config.yaml
num_hidden_layers: 9
head_dim: 32
tie_word_embeddings: false
init: "trunc"
init_std_qkv: 0.0413
max_steps: 11292
Each number is 200 + 40 x the weight over its row's rms, rounded and kept within 0 to 999. Layers, rows and columns count from 0. The size before them is the row's rms in percent of the matrix's.

# down: layer 6 MLP down (transposed), 512x128, rms 0.129, rows 102-126, columns 0-63
# up: layer 6 MLP up, 512x128, rms 0.136, rows 103-126, columns 0-63
down102,085,230,254,178,205,246,195,179,179,168,174,203,237,184,246,194,272,161,255,163,280,172,250,170,249,188,203,199,209,159,198,215,297,164,132,165,232,237,170,215,109,259,190,234,226,199,257,242,211,143,168,227,240,156,159,202,213,213,214,104,141,270,145,231,159
up103,136,243,77,256,241,178,177,212,269,228,219,204,203,230,199,142,259,188,234,176,218,134,175,150,238,192,176,210,216,200,252,180,203,195,237,230,208,205,282,193,226,162,187,133,152,198,168,232,178,175,213,221,253,224,252,106,180,263,197,182,249,170,260,275,172
down103,106,191,220,193,223,179,207,132,254,178,180,230,215,196,189,245,204,171,189,182,220,158,175,156,515,196,186,254,238,201,181,153,220,222,171,200,202,208,172,257,246,209,190,201,162,202,196,207,169,257,184,170,170,196,186,202,190,203,214,228,205,196,216,170,206
up104,098,128,172,273,203,207,164,241,227,165,236,168,178,213,127,214,217,178,159,224,159,154,185,188,210,134,84,167,193,213,166,183,244,211,252,203,212,140,244,211,240,266,122,199,203,158,124,219,171,160,274,172,227,205,164,166,254,193,200,214,184,99,184,276,200
down104,093,236,261,189,243,153,150,230,226,212,199,175,154,185,225,148,160,270,144,215,182,181,201,229,182,176,200,252,209,224,259,171,252,231,126,183,220,205,223,244,232,173,260,89,276,220,158,236,179,221,165,223,150,183,152,248,193,197,189,160,217,262,185,173,139
up105,096,169,223,215,199,143,192,283,180,178,219,219,258,244,130,210,167,164,201,187,176,173,210,177,174,190,246,217,214,230,254,200,229,187,182,238,235,203,249,226,199,185,211,222,252,175,218,196,176,181,289,94,205,315,161,172,183,180,164,219,265,178,130,236,241
down105,097,191,172,150,222,218,148,236,178,206,216,196,174,157,175,198,160,153,201,211,114,256,227,253,198,220,192,135,180,250,236,213,160,172,261,156,175,245,223,182,192,130,219,213,107,223,252,215,133,188,193,239,193,138,229,138,170,238,241,202,203,221,275,230,253
up106,076,262,161,202,221,247,281,155,231,196,284,135,151,268,197,159,156,212,163,179,152,222,106,218,186,187,170,171,174,253,257,169,213,178,232,256,183,155,274,244,242,158,253,184,190,223,265,243,188,158,207,173,221,250,204,246,178,249,109,222,228,223,266,185,135
down106,086,165,234,215,195,150,224,203,176,208,148,207,220,197,220,213,239,180,185,198,234,246,231,212,97,231,193,178,184,210,158,251,220,184,244,183,202,152,172,181,206,198,182,242,256,154,240,197,219,138,201,238,216,134,218,214,267,163,219,222,161,164,140,195,143
up107,126,165,233,171,252,209,197,233,249,193,258,206,172,147,208,180,174,248,138,244,186,139,184,205,157,231,239,157,180,179,223,222,195,121,128,188,202,179,238,203,241,201,200,277,196,155,192,161,186,212,202,269,247,183,89,175,170,214,137,162,218,190,233,182,161
down107,128,161,238,204,152,178,193,197,215,118,187,123,196,173,208,163,138,192,258,190,173,164,200,225,160,154,245,180,163,148,256,260,182,167,129,190,239,208,230,243,184,222,248,106,168,240,195,205,181,191,149,251,259,167,103,226,284,166,194,178,228,248,208,240,219
up108,091,224,232,232,183,145,185,272,164,200,180,199,254,217,160,85,156,205,236,221,175,243,196,159,174,268,211,190,116,249,206,186,203,161,227,197,207,151,107,186,115,191,134,191,215,161,210,194,195,226,187,198,214,245,279,200,163,177,217,176,224,164,208,215,183
down108,088,134,231,171,218,227,214,234,198,218,187,189,237,137,283,245,222,239,244,229,104,166,186,258,172,111,215,172,134,192,144,205,130,277,215,276,209,208,151,187,168,170,201,245,246,196,222,268,168,207,256,224,205,165,237,189,198,181,117,172,199,229,244,150,208
up109,112,178,258,192,249,213,247,219,256,177,187,137,252,193,202,161,232,160,168,221,158,188,168,173,213,175,181,282,247,193,224,191,247,201,197,203,254,196,163,284,261,150,210,170,215,117,180,244,115,216,199,207,152,130,176,190,239,170,183,190,205,149,138,214,169
down109,107,238,248,194,279,264,175,204,174,224,196,168,215,143,200,166,291,210,103,236,235,212,235,185,110,324,220,136,138,233,111,162,142,217,158,201,199,150,160,197,167,140,218,198,216,176,168,186,193,220,197,209,202,111,238,287,254,200,193,188,166,161,257,224,214
up110,112,189,215,232,210,161,174,167,246,187,153,169,243,214,164,176,152,196,247,244,186,255,240,194,158,277,148,200,183,267,182,218,177,176,241,126,119,208,223,220,201,186,202,162,191,244,204,178,185,198,142,160,151,226,238,148,255,240,191,190,173,174,188,263,117
down110,116,242,194,141,220,202,151,299,205,226,188,239,173,164,183,207,211,218,226,228,148,219,223,137,127,212,184,170,166,261,199,201,201,283,209,227,214,287,165,164,212,185,188,156,165,150,181,214,144,238,179,206,146,196,187,229,132,227,218,231,253,206,244,226,250
up111,102,164,223,231,202,200,165,163,183,224,292,206,243,193,186,147,238,163,242,237,158,246,197,175,143,222,234,218,220,172,243,197,124,145,223,176,260,213,186,174,214,130,226,193,195,157,247,152,210,167,174,154,205,182,216,199,145,228,248,156,242,230,145,180,143
down111,102,162,204,193,208,221,197,263,274,192,184,133,205,205,254,267,230,216,99,265,200,172,197,260,217,193,170,226,197,194,227,198,251,233,198,247,228,112,204,164,228,258,172,251,179,209,186,230,292,175,268,202,224,294,144,213,202,119,173,202,218,187,248,136,195
up112,144,236,157,260,184,213,206,228,294,237,197,210,254,173,175,157,214,176,238,214,221,146,234,200,168,209,225,199,166,248,218,189,91,230,228,189,185,180,264,187,178,271,111,90,276,190,231,227,204,163,221,125,231,248,249,226,201,201,165,196,212,137,156,193,188
down112,197,184,220,297,189,221,212,202,206,203,161,186,179,186,161,213,210,207,219,149,184,218,191,140,290,246,215,180,237,239,204,228,235,93,279,152,199,172,243,213,187,204,233,205,125,222,202,234,208,248,170,116,215,129,190,141,217,272,180,192,199,160,121,275,168
up113,125,159,216,231,166,173,121,219,194,155,264,161,152,135,168,200,169,152,199,274,155,289,180,196,196,258,160,182,248,166,229,211,155,214,202,231,186,185,285,218,186,182,138,179,180,172,191,197,279,285,186,152,196,214,175,235,206,248,170,184,217,93,188,175,205
down113,121,168,205,180,220,215,181,240,189,227,201,185,182,203,189,255,236,246,160,198,195,174,151,258,142,221,252,130,129,203,210,163,86,216,196,209,223,175,245,210,193,162,146,167,187,192,219,167,214,176,261,197,228,192,230,141,210,164,221,242,263,136,297,208,244
up114,116,192,168,184,215,170,212,266,187,174,292,176,268,155,249,170,219,209,136,210,160,277,204,204,179,213,207,242,229,167,251,170,195,164,133,229,187,211,176,183,198,113,183,201,248,214,270,222,186,228,213,137,192,250,235,149,147,243,231,168,165,137,219,287,188
down114,116,185,222,173,165,194,155,199,167,168,215,229,231,257,250,137,172,116,258,164,217,186,191,213,115,214,226,248,155,193,200,254,158,242,180,199,149,150,182,189,196,205,227,167,198,217,215,256,163,168,235,184,166,218,175,170,200,211,218,188,212,254,275,179,104
up115,086,172,201,214,239,188,212,212,197,208,210,228,218,107,174,232,201,193,152,247,194,208,236,228,171,121,199,210,241,212,238,150,193,167,177,209,183,226,208,206,167,192,204,226,269,159,169,215,184,213,176,276,254,152,251,261,147,170,254,154,212,169,211,128,169
down115,084,178,254,204,197,230,245,162,177,257,212,156,214,191,175,159,233,197,221,109,218,250,202,256,146,213,122,191,182,244,169,219,244,183,194,196,247,184,154,141,236,164,173,162,133,146,215,159,198,234,186,167,197,216,184,190,220,207,203,157,254,206,104,172,214
up116,118,156,210,173,208,157,217,199,255,193,196,233,180,198,205,143,209,265,310,262,186,174,170,191,168,194,144,212,209,165,252,177,236,171,191,199,264,183,222,202,178,171,181,175,220,157,244,195,221,181,215,197,159,203,132,198,208,280,128,209,267,221,187,180,167
down116,110,173,174,198,233,189,148,213,222,147,216,138,176,211,173,221,283,141,111,185,272,231,262,174,221,173,211,179,189,254,188,212,191,183,139,232,231,232,180,166,209,231,258,146,154,228,120,195,204,193,146,242,118,175,247,175,220,210,230,213,198,268,205,161,216
up117,125,168,191,230,278,185,210,207,188,87,204,216,285,180,150,197,245,262,182,238,134,228,165,167,153,181,216,244,220,144,198,211,153,229,170,221,241,127,234,204,172,130,191,148,218,136,200,199,254,189,159,189,204,230,153,218,125,227,221,208,160,132,254,145,155
down117,137,189,247,172,172,237,179,291,180,228,274,213,199,187,215,188,215,236,196,104,148,165,184,232,117,163,208,238,110,221,189,220,198,211,209,188,239,187,188,212,231,217,186,228,202,172,215,202,155,241,258,193,230,156,209,232,198,179,240,194,251,210,166,237,177
up118,086,142,188,225,253,174,180,142,205,194,212,180,144,195,190,200,208,235,199,176,115,237,155,228,179,197,168,205,210,280,243,224,251,137,139,169,127,163,226,203,211,165,172,190,228,172,268,182,233,194,145,175,141,195,202,266,211,198,195,159,203,174,162,128,218
down118,091,226,194,192,193,164,218,176,219,171,225,260,218,216,149,199,110,209,236,222,269,189,209,219,247,207,256,169,225,223,158,283,136,182,243,273,184,171,207,202,269,244,176,167,198,222,183,102,157,172,251,185,176,173,238,183,205,204,129,196,236,202,226,276,190
up119,108,253,154,189,204,192,142,189,230,173,261,166,241,249,264,192,190,139,125,215,214,224,188,238,163,183,148,194,278,278,208,185,192,205,221,260,119,210,213,182,251,257,195,205,178,208,165,167,209,190,239,138,228,232,248,198,219,238,216,211,217,191,182,180,143
down119,110,128,181,240,200,216,186,313,181,170,185,164,174,151,225,181,237,231,232,219,266,83,223,71,172,68,213,207,168,186,180,244,187,286,235,200,252,209,191,217,242,164,193,160,238,187,202,249,240,245,172,279,195,179,183,194,128,222,208,246,158,217,251,229,194
up120,078,229,180,236,220,237,207,186,268,193,194,207,183,219,223,167,149,138,160,217,224,159,152,199,192,189,206,234,225,265,284,232,203,155,190,205,169,170,225,259,237,207,203,193,178,180,171,202,196,186,233,207,254,280,285,247,139,269,141,195,173,160,183,135,200
down120,081,201,240,212,198,176,137,220,162,218,183,233,229,121,217,203,232,154,198,161,214,255,265,164,117,255,245,176,205,153,144,277,189,142,200,256,252,186,176,236,145,207,190,248,276,186,247,153,183,161,226,203,207,195,133,206,248,155,235,214,177,240,143,227,149
up121,101,211,234,182,296,198,241,195,222,242,182,218,206,215,161,155,193,164,222,223,109,219,207,217,151,187,175,233,189,222,260,207,170,263,176,211,267,171,229,243,193,177,154,212,208,203,183,216,208,146,147,146,146,168,219,214,197,203,216,209,203,157,223,142,207
down121,105,200,212,194,261,204,218,238,208,181,219,229,236,212,180,162,160,223,215,126,205,156,167,255,172,200,175,123,164,250,170,213,222,112,197,268,179,164,220,176,192,221,205,184,238,176,215,235,298,215,171,230,205,159,207,193,174,110,179,145,188,222,113,152,199
up122,123,172,205,138,213,235,153,187,184,162,185,238,254,172,187,177,229,154,222,207,113,178,215,202,174,261,179,242,176,136,299,180,185,266,214,186,305,282,208,237,241,203,143,180,258,185,158,195,191,197,191,176,255,168,177,244,166,164,190,175,215,119,226,273,190
down122,122,231,256,200,195,184,215,220,201,244,191,234,244,200,197,203,187,133,206,212,258,232,103,217,199,184,226,171,230,201,163,219,168,261,234,158,213,242,215,170,204,112,221,187,171,223,189,183,197,219,265,231,220,191,134,158,230,174,160,183,219,241,255,147,201
up123,100,201,215,158,243,188,123,220,192,184,131,171,237,185,203,203,206,227,241,250,177,167,169,189,145,209,229,198,215,207,202,188,148,183,213,132,130,211,188,152,222,254,141,219,265,108,146,189,210,180,159,249,248,156,207,163,180,223,248,184,303,172,218,228,200
down123,104,205,208,172,188,187,179,211,236,224,148,171,168,182,255,264,134,147,247,140,168,140,180,169,110,117,179,248,221,212,159,175,276,179,214,211,229,151,160,212,141,230,181,268,162,183,184,212,204,197,219,210,157,182,133,238,175,176,187,243,175,241,134,191,246
up124,119,225,201,227,188,171,168,139,208,176,227,169,226,215,128,159,240,213,211,258,154,138,192,145,177,254,193,161,157,206,214,227,171,203,225,189,254,182,278,178,167,158,170,153,201,191,189,227,133,208,162,140,172,244,217,200,198,228,171,235,208,142,243,260,131
down124,109,176,234,131,288,179,172,220,261,166,241,151,247,269,217,199,186,209,159,190,205,153,184,143,316,207,169,229,158,153,251,157,137,250,203,247,166,254,208,224,184,261,148,192,143,209,178,205,217,214,220,208,237,210,190,157,210,198,265,261,215,217,159,218,197
up125,115,195,192,178,172,208,189,306,213,194,247,230,208,267,235,203,218,253,221,150,132,164,220,163,197,181,141,192,224,274,291,149,137,181,209,211,209,50,160,250,170,211,179,190,178,158,163,193,238,143,162,245,250,168,209,180,192,203,177,190,164,192,182,229,187
down125,121,201,204,145,205,117,182,316,204,215,169,172,171,214,203,199,238,185,253,251,205,209,197,204,222,226,203,188,237,148,181,170,165,205,259,214,153,229,233,228,261,168,188,80,206,148,203,298,162,199,189,147,192,187,196,196,208,139,188,288,179,186,184,178,287
up126,084,170,247,217,223,131,238,212,183,211,309,191,266,189,175,219,226,247,198,213,185,212,198,138,208,171,226,129,305,235,223,148,258,220,201,298,185,227,268,187,256,161,181,169,169,187,208,284,199,156,192,144,249,237,167,221,186,242,151,217,195,211,188,181,124
down126,080,206,230,217,184,234,174,200,264,222,160,249,222,195,190,164,80,147,175,229,213,221,192,242,220,282,230,171,207,236,155,181,189,206,181,135,168,147,188,219,177,214,235,219,236,197,149,194,254,173,224,176,186,154,204,237,232,218,212,230,146,209,213,179,196